{
  "n_layer": 16,
  "d_model": 256,
  "n_head": 3,
  "n_kv_head": 3,
  "head_dim": 128,
  "d_mlp": 1024,
  "vocab_size": 8192,
  "activation": "gelu",
  "norm": "layernorm",
  "norm_place": "pre",
  "norm_eps": 1e-06,
  "positions": "learned",
  "qk_norm": false,
  "attn_scale": 0.0884,
  "bias": "qkv",
  "tie_embeddings": true,
  "parallel_block": false,
  "init": "uniform",
  "init_std_qkv": 0.0368,
  "init_std_o": 0.0457,
  "init_std_up": 0.0526,
  "init_std_down": 0.0526,
  "optimizer": "soap_variant",
  "lr": 0.00586,
  "lr_mult_qkv": 0.7,
  "lr_mult_o": 1.14,
  "lr_head": 0.006,
  "grad_clip": 2.0,
  "warmup_steps": 200,
  "schedule": "wsd",
  "decay_fraction": 1.0,
  "decay_shape": "linear",
  "final_lr_fraction": 0.0,
  "batch_tokens": 32768,
  "seq_len": 1024,
  "doc_mask": false,
  "train_tokens": 272200000,
  "steps": 8307,
  "dataset": "wikipedia_en"
}
Each number is 128 + 24 x the weight over its row's rms, rounded and kept within 0 to 255. Layers, rows and columns count from 0. The size above them is the row's rms in percent of the matrix's.

# layer 9 MLP up, 1024x256, rms 0.0527, rows 574-600, columns 128-255
size [101 109  96  93  96 101 100 108  93 103  93  94  88 105 105  98  95  98  99 102 109  83 100 107  98  89 103]
[[154  82 145 107 143 133 164 142 122 113  96  79 132  99 108 128  76 136 112 110 124 135 115 119 100 130 139 120 143 143 108 133 136 124 105  72 153 116 134 113 165  87 143 158 112 117 129 146 178 155 150 167 131 120 158 146 173 190  83 151 113 118 169 141 115 108  93 114 130 111 161 147 106 128 138 126 130 144 116 123 132 118 135 170 117 104 111  99 111 128 128 131 159 134 112 106 148 158 111 181 125 110 163 121 154 126 111 107 118 130 107 146 149  99 132 147 189 213 152 134 139 156 110 119 152 155 142  99]
 [163 135 118 119 140 122 143 129 126 170 103 148 137 127 135 135 132 143 147  95 152 138  92 137 104 132 147 121 128 130 132  98 113  97 109 167 146  95 116 120 123 146 111 113 116 127 122 124 117  93 164 113 122 150 151 105 145 153 114 106 146 133 101 104 143 122  99  78 122 140  92  78 134 110 119 133 173 159 126 124 141 127 156 130 144  86 161  84 120 159 151 173 152 138 115 145 158 113 105 100 130 119 124 114 127 122 102 113 131 136 124 134  98 133 112 139 123 171 140 100 154 107 116 149 157 122 144 106]
 [ 93 180 136 144 164 154 110 141 119 117 131 138  91 136 166 120 140 134 116 170  99 149 109 123 184 115 127 118 144 124  94 153 156 121 101 144 110 133 104 173 143 135 117 123 149  72 110 144 138 140 159  86 180 128 113 144 137  79 157 108 152 108 135 151 150 152 158  81 160 160 160 112 138 130 112 118 125 139 112 139 147 114 147 110 171 120 126 141 102 139 161 120 113  98 120 169 108 145  96 131  76 168 117 127 136 113 182  85  96 137  96 154 160 109 140  82 126 136  83 135 142 125 113 161 141 130 129 111]
 [166 117 154 123 126 151 139 152 101 126 108 128 156 141 140 115 113 148 140 131 142 134 180 123 128 113 151 130  95 129  78 156 149 146 158 202 141  97 104 125 152 147 105 109  87 158  88 128 153 140 174 131 107 102 115  85 146 123 148  96 136 144 119 148 112 131 112 131 139 138 121 140  88 117 103 137 125 176 133 102 153 154 117 156 125 146  99 107 111 110 197 120 114 100  91 112 125 121 138 160 137 108 130 110 142 107 110 141  98 162 151 146 116 155 136 100 151  96 119 162 160 139 146 137 123 113 164 100]
 [129 113 118 127 129  98 135 106 130 178  98 130 146 115 129 130 136 133 154 112 154 127 115 137 108 138  86 134 154 120 108 132 117 165 127 130 155 120 131 131  63 180 164 130 138 111  99 141 133 141 129 136 115 117 173 139 121 152 152 116 135 144 168 158 130 128  91  94 129 140 134 130 114  64 109 120 105 118 106 124 116 119 134 134 101  82  90  74 120 131 119 176 174 106 127 154 115 155 154 111  52 133  90 109 129 151  86 131 168  90 126 106  86 134  81 157 122 146 158 134 134 163 126 101 178 112 136 158]
 [142 134 116 106 156 158 107 130 168 163 163 149 121  85 135 122 102 141 114 107 108 154 130 140 152 173 122 128 108 140 134 151 140 108 110 120 110 140 142 133 134  95 142 155 153 125 104 142 173 150 148 134 121 126 116 112 133 139  69 140 139 132 127  87 155 165 160 152 107  89  57 138 138 148 113 128 152 108 126 132 114 157 113 145  74  95 142 137 103 152 132 143 118 155 137  69 174 117 108 177 118 129 141 119  96 116 141 142 132 171 119 111  83 121 147 170 154 118 100 119  71  95 100 122 126  97 144 133]
 [105 108 116 107 104 149 105 147 116 156 143  90 165 105 172 121 159 130 120 105 152 151 129 114 172 135 170 110 116  98 142 131 146 157  82 135 140 153 118 121 135 166 143 134 166 166 128 122 112 108  82 163 140 145 103 150 153 170 116 100 144 127 121 198 151 115 148 111 140 147 143  89 114  96 120 110  73 104 155 125 113 118 157 129 108 102 130 122 159 133 109 182 137  98 104 142 122 124 121 117 141 151 122 134 143 165 125 165 118  85 154 108 100 110 127 115 137  92 108 155 173 125 148 104 127 155 117 106]
 [144 112 143 122 137 104 104 132  99 129 122 140 156 107 135 131 139 159 135 134  95 153 184 129 153  94 128 119 133 133 103 151 135 124  97 124 123 126 100 149 119 135 115 152 102 136 111 142 151  75 146 129 161 120 105 121 124  77 148 124 129 100 107 113 123 160 122 107 161 138 123 170 105 112 121 165 120 127 132 122 139 141 167 158  97 126 158 178 133  96 167 112 140 128 156 112 161 108  97 104 100 136 160 135  81 149 119 164 162 136 140 164 136 114 140 101 127 151  87 172  89 147 123 143 192 132  99 100]
 [148 143 131 119 152 111 124 116 111 142 130 157  91 136 159 118 107 130 122  98 103 137 152 132 188 122  99 111 133 139 166 162 139 119  82 102 143  95 158 152 117 140 151  87  94 166 123 139 143 155  91 112  75 106 114  90 155 121  99 136 135 139 131 135 140 180 124 124 103 178 136 162 116 119 128 159 101 155 114 143  90 111 115  84 108 131 156 160  87 179 127 136 141 142 132 142 148  65  94 136 127 136  95 181 149 124 102 142 138 117 118 133 114 175 143  88  83 124 122 126 147 158 101 107 112 131 112 142]
 [117 156 144 142 146 111 107 139  96 135 122  97 156 178  96  98 106 142 164  96 116 104 125 127 139 103 142 112 170 111 109 145 190 124 108  92 122 101 162 128 153 179 106 128  94 137 125 148 108 134 111 131 127 152 136 148 110 123 109 113 134 139 119 116 116 106  83  93 102 151 112 142 114 131 107 121 162 173 140 140 125 115 114 141 176 143 155 112 167  98 148 100 155 169 143  69 137  98 135 127  96 123 114 118  90 169 121 102 112 110  99 139  93 159 104 171 110 128 119 185  73 111 118 127 151 125 141 136]
 [123 104 113 121 140 138 157 107 116 134 110 152 138 111 125 141 174 134  79 132 149  97  83 110  78 126  83 106  96 121 132 136  84 183 114 134 126 134 117 142 170 108 155 133 147  94 127 118 163 111 157 157 164  80 154 126 158 116 151 133 152 102 171 173 149 142 103 116 128 106 148 131 130 102 108 134 164 103 142 102 130 156 187  87 126 122 115  87 150 120 101 159 155 105 104 101 156 150 119 103 119 153 124 144 126 130 128 104 117 130 108 117 147 138 112 126 145 118 115 188 111 140 114 138 131  95 151 128]
 [147 138 135 121 162 154 128 126 104 165 106 106 109  90  96 115 101 125 119  89 122 105 131 130 112 123 122 127  94 124 109 166 119 113 110  96 140 123 171  89 170 110 128 123 168 139 128 124 119 128  95 116 130 121 133  80 126 123 140 111 137 106 164 127 138 117 173 128 113 149 143 135  99 136 127 159 123 137 122 118 159 118 130 161  97 114  98 102 105 131  95 147 125 152 159 140 109 105 157 120  99  90 107 122 177 141 106 107 113 116  98  97 122 153 129 132 144 134 134 148 158  92 148 111 134 104 126 135]
 [175 165 136  87 113 125 100 129 173 152 101 135 129 143 139 116 149 144 114 132 145 129 151 149 136 135 120 132 109 126 149 126 150 124 153 152  94 161  65 153 161 140 121 106  94  94 104 149 152  97 126 131 120 111 120 116 142 141 107 113  95 116 134 132 124 111  97 147 114 109 118 157 124 137 186 112 133 179 102 137 114 117 127 101 131 148  92 109  81 118 131 215 107 133 143 161 136  75 113 150 112 133 125 154 132 169 150 150  97 124 110 173 170 106 112 151 145 149 119 104  96 112 132 125 136 142 131 161]
 [123  88 125 125 151 138 113  99 134 139 112 164 125 139 165 128  96 110 120 143 137 128 146 124 143 101 131 127 122  99 145 129 110 167 114 151 125 125 123 120  82 118 118  80 118 155 111  88  93 141 137 117 143 160 111 155 101  99 136 163 145 125 137 124 168 136 151 145 136 109 140 127  75 149 101 138 127 146 121 118 140 160 128 117 118 139 158 142 136 126 104  87 115 124 117 141 151 112 131 104 143 147 155 152 118  93 106 142 115  92 143 131  91  99 167  96 114 124 115 107 134 135  78 160 107 153 174 110]
 [129 104 128  82 140 110  86 154 166 120  80 143 144 164 149 131 119 145 112 140 149 115  66 155 133 133 115 122 112 154 158 116 161 114 130 137 175 142 130 117 179 103  94 100 112 170 103  90 131 136 115  81 181 129 139 174 173 138 113  68 131 133 120 143 144  89  96 134 128 128 140 108 127 130 157 153 153  76 160 145 136 106 133 148 106 126 155 126 150 130 130 139 149 138 137 171 125  83  99 123 134 137 152 119 170 117 177 114 124 138 120 122 145 141 116 123 109 120 119 109 111 171 127  94 114 156 152 141]
 [127 140 115  98 131 121 102 144 104 170 150 138 115 161 132 101 167 119 120 156 140 114 112 152 139 148  81  91 181  80 123 143 119 148  64 119 106 102 119 136 117  98 170 103 133 103 111 142 145 103 107 112 129 155 137 104 110 101  85 116 116 109 131 142 127 171 124 142 164 135 150 143 142 142 155 122  95  96 147 110 151 128 107 115 130 143 158 116 152  97 160 100  91 147 127 122 136 136 152 144  70  85 134  93 130  92 121 163 181 122 147 168 179 107 138 118 138 145 134 101 167  89 125 134 116 160 146  95]
 [121 144 140  81 111 156 152 114 138 132 172  87 151 115 145 123  89 133 127 107 108 134 102 108 126 107 105 132 151 105 123 119 135 114 188 112 118 167 129 102 167 103 156 126 113 133 106 145 121 141 114 111 113 101 128 155  58 121 125 104 147 101 123 135 171 138 116 145  90  85 112  89 130 122 126 145  85 121  99 142 112 110 163  91 129 116  85  95 107 114 119 121 139 136 143 124  97 150 115  68 140  94 129 147 160 114 148 132 151 156 110 165 127 114  71 108 152 142 117 163  77 136 127 114 149 143 134 131]
 [114 105 136 162 145 108 147 146 100 133 132 128 116 139 116 138 123 175 161 143  97 150 152 112  96 176 132 141 140 109 157 108 162  95 133 117 100  94 105 107 124 126 105 156 152 117 146 111 148 142 124 148 124  75 163 125 132  53 141 119 116 126 171 125 140 126 157 118 133 122 131 126 202 140 103  91 142 132 105 141 138 153 169 110 107 124  86 136 170 171 135 103 107 109 105 158 133 144 133 134 136 120 151 148 102 125 108 125 109 148 136  72  88 152  94 161 114 163 124 121 145 111 140 128  86 159 148 120]
 [159 148  98  94 169 126 110 102 143 137  57 130 113 116 152 121 116 134 110 129 118 127 147 130  97 147 104 143 141 135 109 120 134  77 130 105 151 120  90 143 132 182 145 125 126 118 135 119 123 103 123 144 137 122 172 119  91 131 146  89 102 121 154 124 150 134  85 157 131 111 110 115 120 168 122 107 134 134 161 130 148 142 121 156 113 103 133 135  87 126 126 122 103 118 122 123 194 156 118  88  99 127 159 127 159 147 103 136 112 100 144 125  82 135 135 137 176 150 113  89 143 144 139 111 117 171 108  83]
 [139 189 142 143 152 121 122 114 102 173 112 140  89 123 122 130 150 118 108 154  94 116 178 168  90 136 138 100 107 174 135 149 180 135 103 137 147 155 109 133  86 104  92  84 140 144 130 134 113 128  93 123 149  98 119 119 118 167 120 113 151 164 107 143  94 122 116 137 117 120 146 107  94 144 108 153 106 131 123  98 138 171  96 138 107 122 119 126 137 125 132 126 161 110 135 151 142 139 173 117 116 138 125 128 168 144 121 113 132 100 165 150 168 115 124 133  98 114  95 137 151 114 136 131 164 106 141 146]
 [144 162 111 155 206 148 146 131 107 141 121 122 115  98  95 124 111 155 117 147 106 116 133 106 148 114 120 172  92 134 130  93 123 113 119 109 125 204 138 150 182 103 146 111 135 157 127 134 136 134 132 127 112 104 131 120  87 147 155 121 163 142 101 109 136 144 131 131 100 143 117 110  93 165  88 154 121 139 105 128 113 105 147 171 143 159 152 132  97 113 109 118 159 123 160 152 139 129 128 127 121 131 120 125  90 106 111 147 185 154 166 136 128 170 124 140 107 139 139 131 138  93 143 108 163 118 121  70]
 [ 84 134 122 101 121 126 164 131  84 124 133 179 135 126 158 147 124 133 136 166 100 103 192 123 154 140 130 127 138  94  78 150 124 119 142 109  90 159 129 119 155 128  97 125 126 115  95  57 136 116 110 134 123 138 135 134 141 152 111 112  92 120 127 147 116 167 129 125 115 159 113 144 142  94 127 102 147 118 115 136 133 174 130 117 149 138 132 119  92 123 131 156  97 145 105 149 128 122 122 140 111 171 131 125 119 187 143 117 160 172 120 144 107  97 131 124 141 117 139 150 145 146 108 121 114 153 110 121]
 [130 146 158 158 117 158 118 155 125 155 127 138 134 148 147 123 134 139 116 120 108 106 122 136 110 110 116 115 116 145 144 136 143 120  88 122 159 144 153 135 132 113 100 116 166 162 110 111 121 119 145 111 145 125 129 107 112 131 125 119 114  96 120 139 111  96 143 139 126 100 135 144 119  86  94 122 137 114  97 191 143 131 139 128 138  99 135 150  99 135 154 122 107 126 129 117 126  90 115 100 137  97 102  96 123  91 139 113 162 123 123  88 135 188 157 122 103  96 166 134 139  90 172  96 116 162 177  94]
 [128  83  93  82 110 116 150 105 146 146  88 111 135 131 146 147 157 169 168 155 147 100 155 150 145  89 107 121 105 155 129 163 122 121 102 129 160 183 123 107 122 105 136 107 130 143 126  85 126 132 121 119 136 133  85 105 142 124 146 138 111 153 164 102 120 141  90 128 160 117 119  75  81 116 114  89  96 131 118 139 150 130 159  81 129 169 168 160 103 108  85 126 138 161 131  86 156 137 161 149 114 110 146  99 114 103 139 134 140 132 107 130 101 172 165 116 151 139 112 140  83 139 130 120 122 128 157 137]
 [168 128  69 162 163  97 155  99 118 165 157 113 108 135 156  99 157 126 150 152 166  97 156 117 119 117 121 134  90 142  98 130 123 117 130 150 135 123 136 160 175 108  83  95 159 114 132 164 149 130 151 132 100 119 105 141 167 157 103 140  93 110 120 115 161 133 150 146  83 188 134 164 109 129  94 105  97 105 157 111 151 114 123 159 123 125  62 141 148  84 119 153 119 116 105 144  78 126 123 147 126 133 144 164  95 138 131 137  95 170 170 129 151 182 137 124 135 108 113 106  93 159 149 152 106  95 147 150]
 [147 164  95 130  92 153 115 116 132 147 135 142 131 134  98 123 182 137 138 145 119 101 129 121 140 136  99 133 161 120  88 104 159 131  90 135 174 152 105 132 115 136  89 121  80 116 132 106 145 152 130 143 159 105 118 135  64 167 168 174 137 110  89 141 115 128 155 136 118  97 136 139 101 138 106 133 142 162  96 154 162 140 110 114 126  87 128 132 144 114 131 109 140 149 149 115 160  85 136 160 108 134 106 123  99 124 124 106 113 163 127 168  72 133 128 150 134 145 129  77 132 101 127 143 139 101 154  95]
 [130 118  98 131 153 130 113 167 117 145 117  96 134 166 167 117 107 149 136 149 108 175 139 105 108 106 163 138 129  64 126 165 125 137 177 168  85 116 146 183 106 163 105 125 117 131 128 163 126 190 128 122  98 129 134  97 103 106 116 123 121 139 158 174 101 134 125 151 102 104 135 171 139 107  96 127 113 123 110 134 174 116 102 134  98 172  97 117 157 115 123 139 129 124 128 166 136 151 123 137 100  77 109 154 120 121 145 105 134 119 159 115 134 102 135 135 120  80 117 128 173 141 127 139  88 133 154 103]]
# layer 9 MLP down (transposed), 1024x256, rms 0.0526, rows 574-600, columns 128-255
size [100 118  92 100 101 106  97 115  94  96  93  95  96  96 101 100  93 104 100  99 102  93 102 105  97  97  96]
[[122 141 116 133 116 110 135  92 126 114 145 151 120 129 125 171  93 110 132 123  81 150 115  99 114 152 157  72  99 126 163 147 124 137 126 125 128 107  82  81 127 131 146 144 130 141 161  95  88 135 109 103 106 129 101 148 140 136 110 117  98 138 116  72 133 133 109 127 109 119 120 138 144 125 130 105 123 140 172 117 101 140 120 127 110 131 105 151 133 124 166 109 163 122 111  82 101 120 154 127 138 179 149 137 124 134 112  90 142  95 140  85  78  92 113 106 166 155  93 115 143 115 118 164 164 147  95 121]
 [128 126 105 116 152 112 144 126 136 166 108 123 128 106 117 119 118 170  89 119 104 134 119 123 151 113 142 113 105 105 180 121  90  85 133 166  88 114 130  84 130 152 133 104 162  99 128 137 149 156 179 140 116 138 116 129 116 131 112 155 154 132 164 119 124 118 160 149  85 155 131 124 154 127 171  80 145 146 160  95 117 101 147 123 122 130  69 126 133 181 140 198 139 102 132 135 132 154 132  97 150  65 127  91 128 132 128 148  84 123 115 136 132 119 137  92 105  97  94 139 115 102 132 144 122  84 120  97]
 [119 167  88 157 147 146 140 124 131 128 120 147 134 120 117 117 119 130 118 117 127 134 136 133 125 159 149  89 162 120 134 113  95 114  98 156 105 106 143  74  89 131 118 103 165 112 162 166 133 123 158 144  66  95 141 149 106 125 133 150 154 133 152 161 130 165 135 116 122 134 126 106 104 144 143 129 106 170 128  80 109 141 139  49 110 207 124 136 162 130 133 120 149  97 153 116 165 138 179 166 126 138 135 140 124 123 150 105 124 110 145 109 122 116 121 157 138 123 151 135 130 131 127 124  95 166 105 112]
 [112 106 111 106 130 150 170 104 103 143 147 133 129 121 139 109 125 101 134 132 167 167 143 162 106 132 113 116 148 105 140 112 110  79 150 125 102 161 126  95  88 162 148 105 146 165 125 139 158 107 159 139 147  61 144 163 124 138 149 158 112 119 127 118 113 104 129 165 168 116 132 141 173 135 139 110 105 142 121 149 142 151 191 147 112 135 132 150 147 122  82 117 109 126 132 206 173  95 144 151 128 117 136 179 128  98 148 118 125 164 124  95  59 111  88 133 162 162  86 100  97 145 143  76 149 136  93 125]
 [100 127 167  87 139 161 106 145 137  87 134 142 102 124  89  87 114 159 134  87 106 145  83 152 171 143 159 108  95 109 119 131  82 124 116 114 133 126 131 114 125 106 164 155 149 115 177 140 154  92  92 124 124 137 143 112 180 135 129  96 145 128 159 159 123 102 118 108 159 127 123 104 177 140 136 157 120 126 105 119 130 128 131 152 119 144 128 141  93 116 103 143 174 148 126 118 107  76 121 104 142 125  94 132 157 111 108 137 103 126 144 155 103 104  75  97 104 128 201 123 125 135 161 118 160 148  81  90]
 [ 96 139 135 144  81 141 119 138 160 133 122  78 116  73 149 101 147 118 140 137 131  86 102 154 117 150 119 141 171 139  90 149 144 139 103 136 148 149  99 126  53 100 117  87  99 163 181 154 104 139 110 134 146 114 131 108 148 155 116 108 129 126 126  87 149 130 153 137 110 121 130 130 143 144 104 129 170 124 124 152 100 143 116 113  90 137 157 150 168 140  96  73 163 105 119 105 133 165 122 120 113 154 146 132 128 126 149 140 124 110 133  90 140 100 125 182 141 103  86  90 151 115 117  97 122 118 103 125]
 [185 125  86 176 117 175 156 125 114 145 166 117 121  85 128 136 135 124 137 156 149 132 148 120 113 169 145 119 157 107 156 157 158 121  73 158 123 141 127 145  78 153 148 133 138 121 135 144  78 141 118 149 130  95 118 105 108 155 141 154 110 158 113 162  99 117 180 132 156 146 146 115 174 145 109 136 100 121 100 155 133 131 172 105 123 124 149 102  85 158 131 156 164  84 158 149 133 102 127  88 140 110 139 147 141 133 137 141  85 121  88  89 126 135 115 123 147  88 109 105 102 135  98 110 131 117 138 115]
 [138 168 134 141 108  70 167 141 150 110  84 138 129 131 158 168 125 145 182 171 151 144 179 112 129 112 138 143 154 135 153 120 127  95  96 103 131  80  92 126 121 143 147 113  68 150 152 109  96  90 145  90  98 133 138 122 119 136 119 124 169  78 112 137 144 157 142 157 144 135 128 143 146 128 144 130 169 105 117 140 136 115 165  99 112 151 126 157 129 106 115 167 172  83 154 117  81 114 114 121 123 117 172 140 103 158 124 136 106 201 117 118 138 114 104 108 129 158 154 195 151  96 105 114 135 108 115 155]
 [116 116 130 153 117 125 116  95  84 151 109 121 127 123  76  86 151  86 126 102 166 123 162 134 144 118 124 143 129 160 144 140 127 146 154  82 119 138 145 131 126 144 106 124 142  97 148 127  94 110 102 129 190 122 144 148 121  80 145 141 159 123 115 136 177 125 118 104 161 106 109 144 116 158 102 114  82 156 106 132 169 145  97 116 119 114 124 124 149  77 115 127 161 164 161 105 119 111 143 119 160 170 129  70 128 164 148 152 102  81 161 126 117 130 119 135 108 170 166 132 110 138 113 134 146  98 150 118]
 [174 158 128 143 108 175 137 116 164 159 149 135 149  61  75 116 141  97 118 119 147 161  85 109 131 120 149 144 104 119 164  94 103 154 126 142 116 157 106 133  80 180 115 197 156 104 120 116 135 150 174 148  80 136  84 115 147 118 149 126 143 158 162 124 136 112 147 132 134 129 119 133 112 118 158 147 143 182 122 112 126  81 142 104 139 132 143 127 113 157 134 130 121 147 131 133 132 168 140 121 154 108 103 155 113 122 115 133 115 129 122 111  97  89 138 165  96 106  91 117 119 135  93 118 138 135 112 102]
 [116 154 149 110 140 111 133 151 172 141 177 100 114 146  94 151 112  95 104 122 120 122 114 152 150 100 136 177 164 106 116 121 167 103 120 123  82 142 133 104 109 129  87 124 138 146 115 108 114 162 104 103 134 188 137 124 118 125 116 173  79 183  93 137 175 145 162 107 112 113 102 126 126 102 132 117 100 132 131 171 114 107  97 155 136 115 146 142  95 149 134 130 137 162 126 111 117 145 136 127 136 149 124  97 108 136 118  89 132 152 130 130 109 148 108 124  87 123 117  80 138 120 157 154 111 127 128 131]
 [139 121  96 114 117 130 103  84 110 118 110 170 133 167 110 144 107 131 141 154 126 151  98 132 124 130 122 111 128 128 144  78 123 138 171 160 104 199 121 126 138 109 159 136 153 116 120 130 123 149 126 154 125  99 110 162 127 118 149 113 126 120 162 129 145 137 102 118 131 105 128 156 183 117 104 123 142 108 123  85 174 188  88  90 123 139 123 133 108 146 133 147 127 115  84 110 119 150 139 138 155 104 140 115 139 100 149 153 113 124 100 148 135 112 150 109 109 152 137  94 101 118 182 156 149 155 102 110]
 [149 120 132 148  89  80 139 161 122 143 101 124 111 121 166 137 157  79 126  93 103 111 151 125 106 119  84 153 135 124 116 129 110 151 127 144 113 152 151 119 114 147 105 146 137 106 105 164 138 117 113 121 173  88 163 165 125 133 137 127 110  89 106 140 116  86  96 117 134 151 123 133 129 130 164  91  99 148 106  67 141  97 137 128 106 161 157 156 165 122 133 117 168 115 134 124  76 136  99 137 136 137  82 157  98 139 156  93 112 133 120 107 137 163 117 141 108 160 149  94 129 114 202 103 152 147 116 152]
 [148 146 132  67 136 173 121 118 101 159 137 137 118 106  92 147 107 112 130 120 127 108 141 157 124 133 151 119 145 105 124 123 142 154 122 142 112  94 126 148 117 127 119 169 168 132 137 107 177 118 123 149  94 156 140 115 135  81 145 126 118  69 118  84 113 164 153 142 137 123 146  87 112  92 158  99 133 129 126 111 103 169 134 121  87 142 100 135 108 117 125 128 149 145 146 128  99 139  95 128  85 128  97 117 114 145 136 118 149 115 136 147 131 153 151 141 133 102 115 115 148 118  90 125  91 113 126  85]
 [130 127 146  96 152 160 112 148 116  97 150 172 107 154 146 140 129 142 115 129 141 143 143 173 129 159 163 121 116 138 147 112 141 149 124 112 131  74 132 119 102 167 106 147 144 132 105 130 109 108 120 110  87  84 154 143 105 127 165 125 153 112 136 108 129  97 135 134 158 117 112 122 120 131 103 138 118 136 124 135 145 134 169 127 128 120  93 142 138  89 144 115 110 135 105 116 148 137 145 141 148 143 135  77 134  88 121 123 107  83 144  84 115 107 114 154 124 146  82  68 164 151 137 150 104 140 126 134]
 [126 122 124 189 152 135  87 131  88 122 134 118 144  97 124 125 128 114 127 102 123 142 159 101 139 115 141 134 126 138 115 130 125  94 108  90 137 106 146  86 132 109 108 108 117 105 120 138 121 122 133 171 132  97 168 149 164  99 126  97  83 108 114 126 141 125 116  97 136 147 122 104 127 115 148 137 129 137 104 158 158 142 113  91 129 142 173 139 150 117 164 108 170 135 126 169 109 145 123 147 106 127 101 101 126 126 176  84 113 149 126 127 122 162  91 165 154 119 146 109 171 148 147  99 127 100 158 159]
 [ 82 162 126 167 140 143 144 121 167  74  83 111 150 142  94  94  84 140 131 127 134 116 167 147 112 106 153 136 160 136 143 141 114 151 161 132 101  83 111 119 141 140 179  93 113 115 119 124 139 155 153 108 131 140  98  99 118 123 109 110 136 124 153 144 102 112 129  97 178 110 116 130 110 124 152 101 131 124 132 137 172 146 120  90 162 141 112 120  75 105 145 167  98 133 133 139 133 159 130  86  98 165 139 124 167 169 102 123 112 131  95 113 140 128 150  88 167 135 153  77  81 116 109 136  97 164 151 150]
 [114 129 152  98 132  95 151 113 119 128  78 157  84 145  97 106 152 120 132 118 170 102 128 140 154 130 105 103 171 176 120 138 137 160  83 134 179 108 124 177 141 100 145 133 126 136 137  99 111 133 112 168 104 134  80 126 112 143 120 134 132 131 103 173 129 174 146 128 135 126 151 126 173 116 149 123 159 102 135 170 125 127  83 110 146 156 147 166 144  85 112 134 117 162 151 121 164 150 111 105 130 117 160 110 167 131 121 163 159 142 146 103 156 106  89 134 131 127 163  73 127 167 106 120 121 141 118 133]
 [122 158 136  93 135 129 146 126 154 152 155 116  76 153 160 156 127 159 117 134 111 147 136 177 151 131 163 137  98 149 153 127 128 146  92  99 149 131 124 103 118 115  99 110 154  96 135 128 104 127 118 136 142 163 148 136 114 114  73  77 127 131 120 115  79 133 129  92 101 104 114 147 108 139 146 127 121  95 104  97 124 105 124 111 123 109 125 149 141 133 144 136 174 106 145 148 114 158  87 104 117 131 118 106 101 105  98  89 127 137 109  80 150 139 121 133 152 120 108 104  84 139 122 159 170 106  89 108]
 [134 122 141 173 130 132 136 120 160 124 106 151 103  67  83 101  83 122 135 129 149 129 161 133 137 135 124 113 137 171 139 174  82 134 104 190 158 156 111 145 143  86 171 117 125 135 134  95 174 127 108  91 149 117 136 146 137 128  92 145 110 154  87 150 151 166  95 116 192 148 116 165 122 112 105 121 136 134 132 109  96 117 110 123 149 144 136 150 156 139 149 124 151 102  99 126 117 149 110 139 143 105 154 128 144 154 105 140 138 162  95 178 127  35 112  89 151 119 130 103 177 138 101 114 122 113 138 142]
 [124 146  96 112 163 142 146 128 127 128 102 132 119 119 167 145 134 106 205 149 122 106  84 110 129 108 121 119 135 147  79 138 112 128  75 147 153 104 136  98 129 159 138 195 135 146  63  70 121 113 157 116 165 139 141 148 158 158 137 151 103 105 141 165 131 115 116 162 162 112 114  98 127  96 117 136 135 169 128 128 132 137 125  69 125 105 129 114 111  96 119  83  85 112 120 112 105 147 126 168 133 120 126 124 139 135 127 106 144 104 103 142 145 134 137 145 116 149 101 155 150 142 133 118 130 132 179 116]
 [169 110 140 131 129 104 144 155 160 124 103 130 175 135 115 122 109 129 132  81 129 136  65 160 132 105  56 145 134 133  75 120 137 116 108 139 102 143 112 175 109 129 158 103 143 159 158 136  84 169 171 121 124 115 161 120 139 131 147 170 139 152 100  94 121 144 134 134 127  93 184 106 180 133 140 143 144 149 131 164 103 119 142 128 141 139 141  71 157 135 129 143 114 120 147 111 165 157 124 140 131 139 136 151 105 106 121 157 124 119 141 118 133 109 154  90 109 103  99 155 120 157 134 140 163 129 166 140]
 [116 102 115 139 124 104 124  97 124 132 137  93 154 128 119  90 134 146 154 110 122 153 110 131 142 138 149 106 129 155 127 110  93 119 162 142 116 123 126 107 141  73 159 115 136 149  89  77 128 141  98  97 144 117 157 102 125 137 113 132 113 143 126 127 184 171  62 156  95 155  99 123 140 151 154 128 133 114 149 134 125 188 114 131 117 107 103  85 159 130 127 109 134 151 107 158 132 122 147  92 140 114 105 142 145 153  91 133 163 116 146 126 121 164 120  66 148 149 181  66  86  80 110  90 136 127 128 143]
 [ 87 128 122 131 107 105 161 115 129 117 121 125 114 124 130 115 169 112 138 160 106 133 138 148 139 141  89 148 136  99  74 109 125 109 128 148 124 129 113 113 161 131 119 129 114 122 148 113 110 134 125 138  83  86 103 153 141  79 215 143  97 137 146 123 100 136 171 120 172 105  71 149  98 127 119 108 120 155 127 153 145 122 127 142  82 147  85 172 123 166 103 144 116 186 122 127 120 172 161 119 120 127 124 141 144  91 138 127 117  94 149 122 112  62 103 137 136 127 124 124 124 117 136 126 128 105 129 107]
 [121 156 168 127 157 109 108 136 123 134 159 123 129 155 111 150 140 132 149  87 100 136 131 143 161 143 152  89 102 109 108 154 117  92 131 129 146 146 150 109 150 154 151 104 113 118 145 141 135 126 120 131 138 127 121 140 134 110 160 109 134 118 145 102 161 161 148 112  57  77 152 112 135 158  98  91 113 162  86 107 141 144 113 137 112 135 120 168 111 110 113 128 109 151 139 181 144 165 199  94 107 196 131 133 133 139 128 165 124 120 143 160  65 150 106 123 130 126 164 139 145 161 138 101 110 135 140 132]
 [171 107 115  95 165 130 163 148 206 131 133 171 155 137 112 127 127  68 107  77  88 137  71 136 102  98 108  77 153 112 160  79 120 110 163 129 134 149 147 141 150 136 155 117 166 157 123 115 166 138 130 144 121 121  92 137 158 143 146 115 126 160 133  86 123 194 145 118 130 110 123 119 145 122 147 157 132 151  85 121 118 160 167 128  97 123 116 109 110 111 180 135 123 128 124 131 146 114 139 120 139 124 105 112 139 139 148 155 130 126 146 145 110 118 137 134 120 165 113 191 151 115 141 121 166 121 106 159]
 [ 98 114  98 146 128 131  90 153 132  88 148 129 135  89 140 143 138 166 158 100 149 100 145 122 114 162 104 119 118 130 150 101 112 150 131 119 148 168 109 113 137 120 138 142 150 101 118 138 155  91 130 164 146  88 131 137 143 106 129 184  72 165 125 109 145 102 101 105 129 149 115 172 138 119 110 144 172 126 114 141 150 131 137 102 135 139 133 149 113 128 187 103 198 127 124 102 112 131 121 124 124 138 137 147 143 124 109 133 141 118 118 143 122 112 118 127 130 123 106  98 115 149  82 135 143  88  79 141]]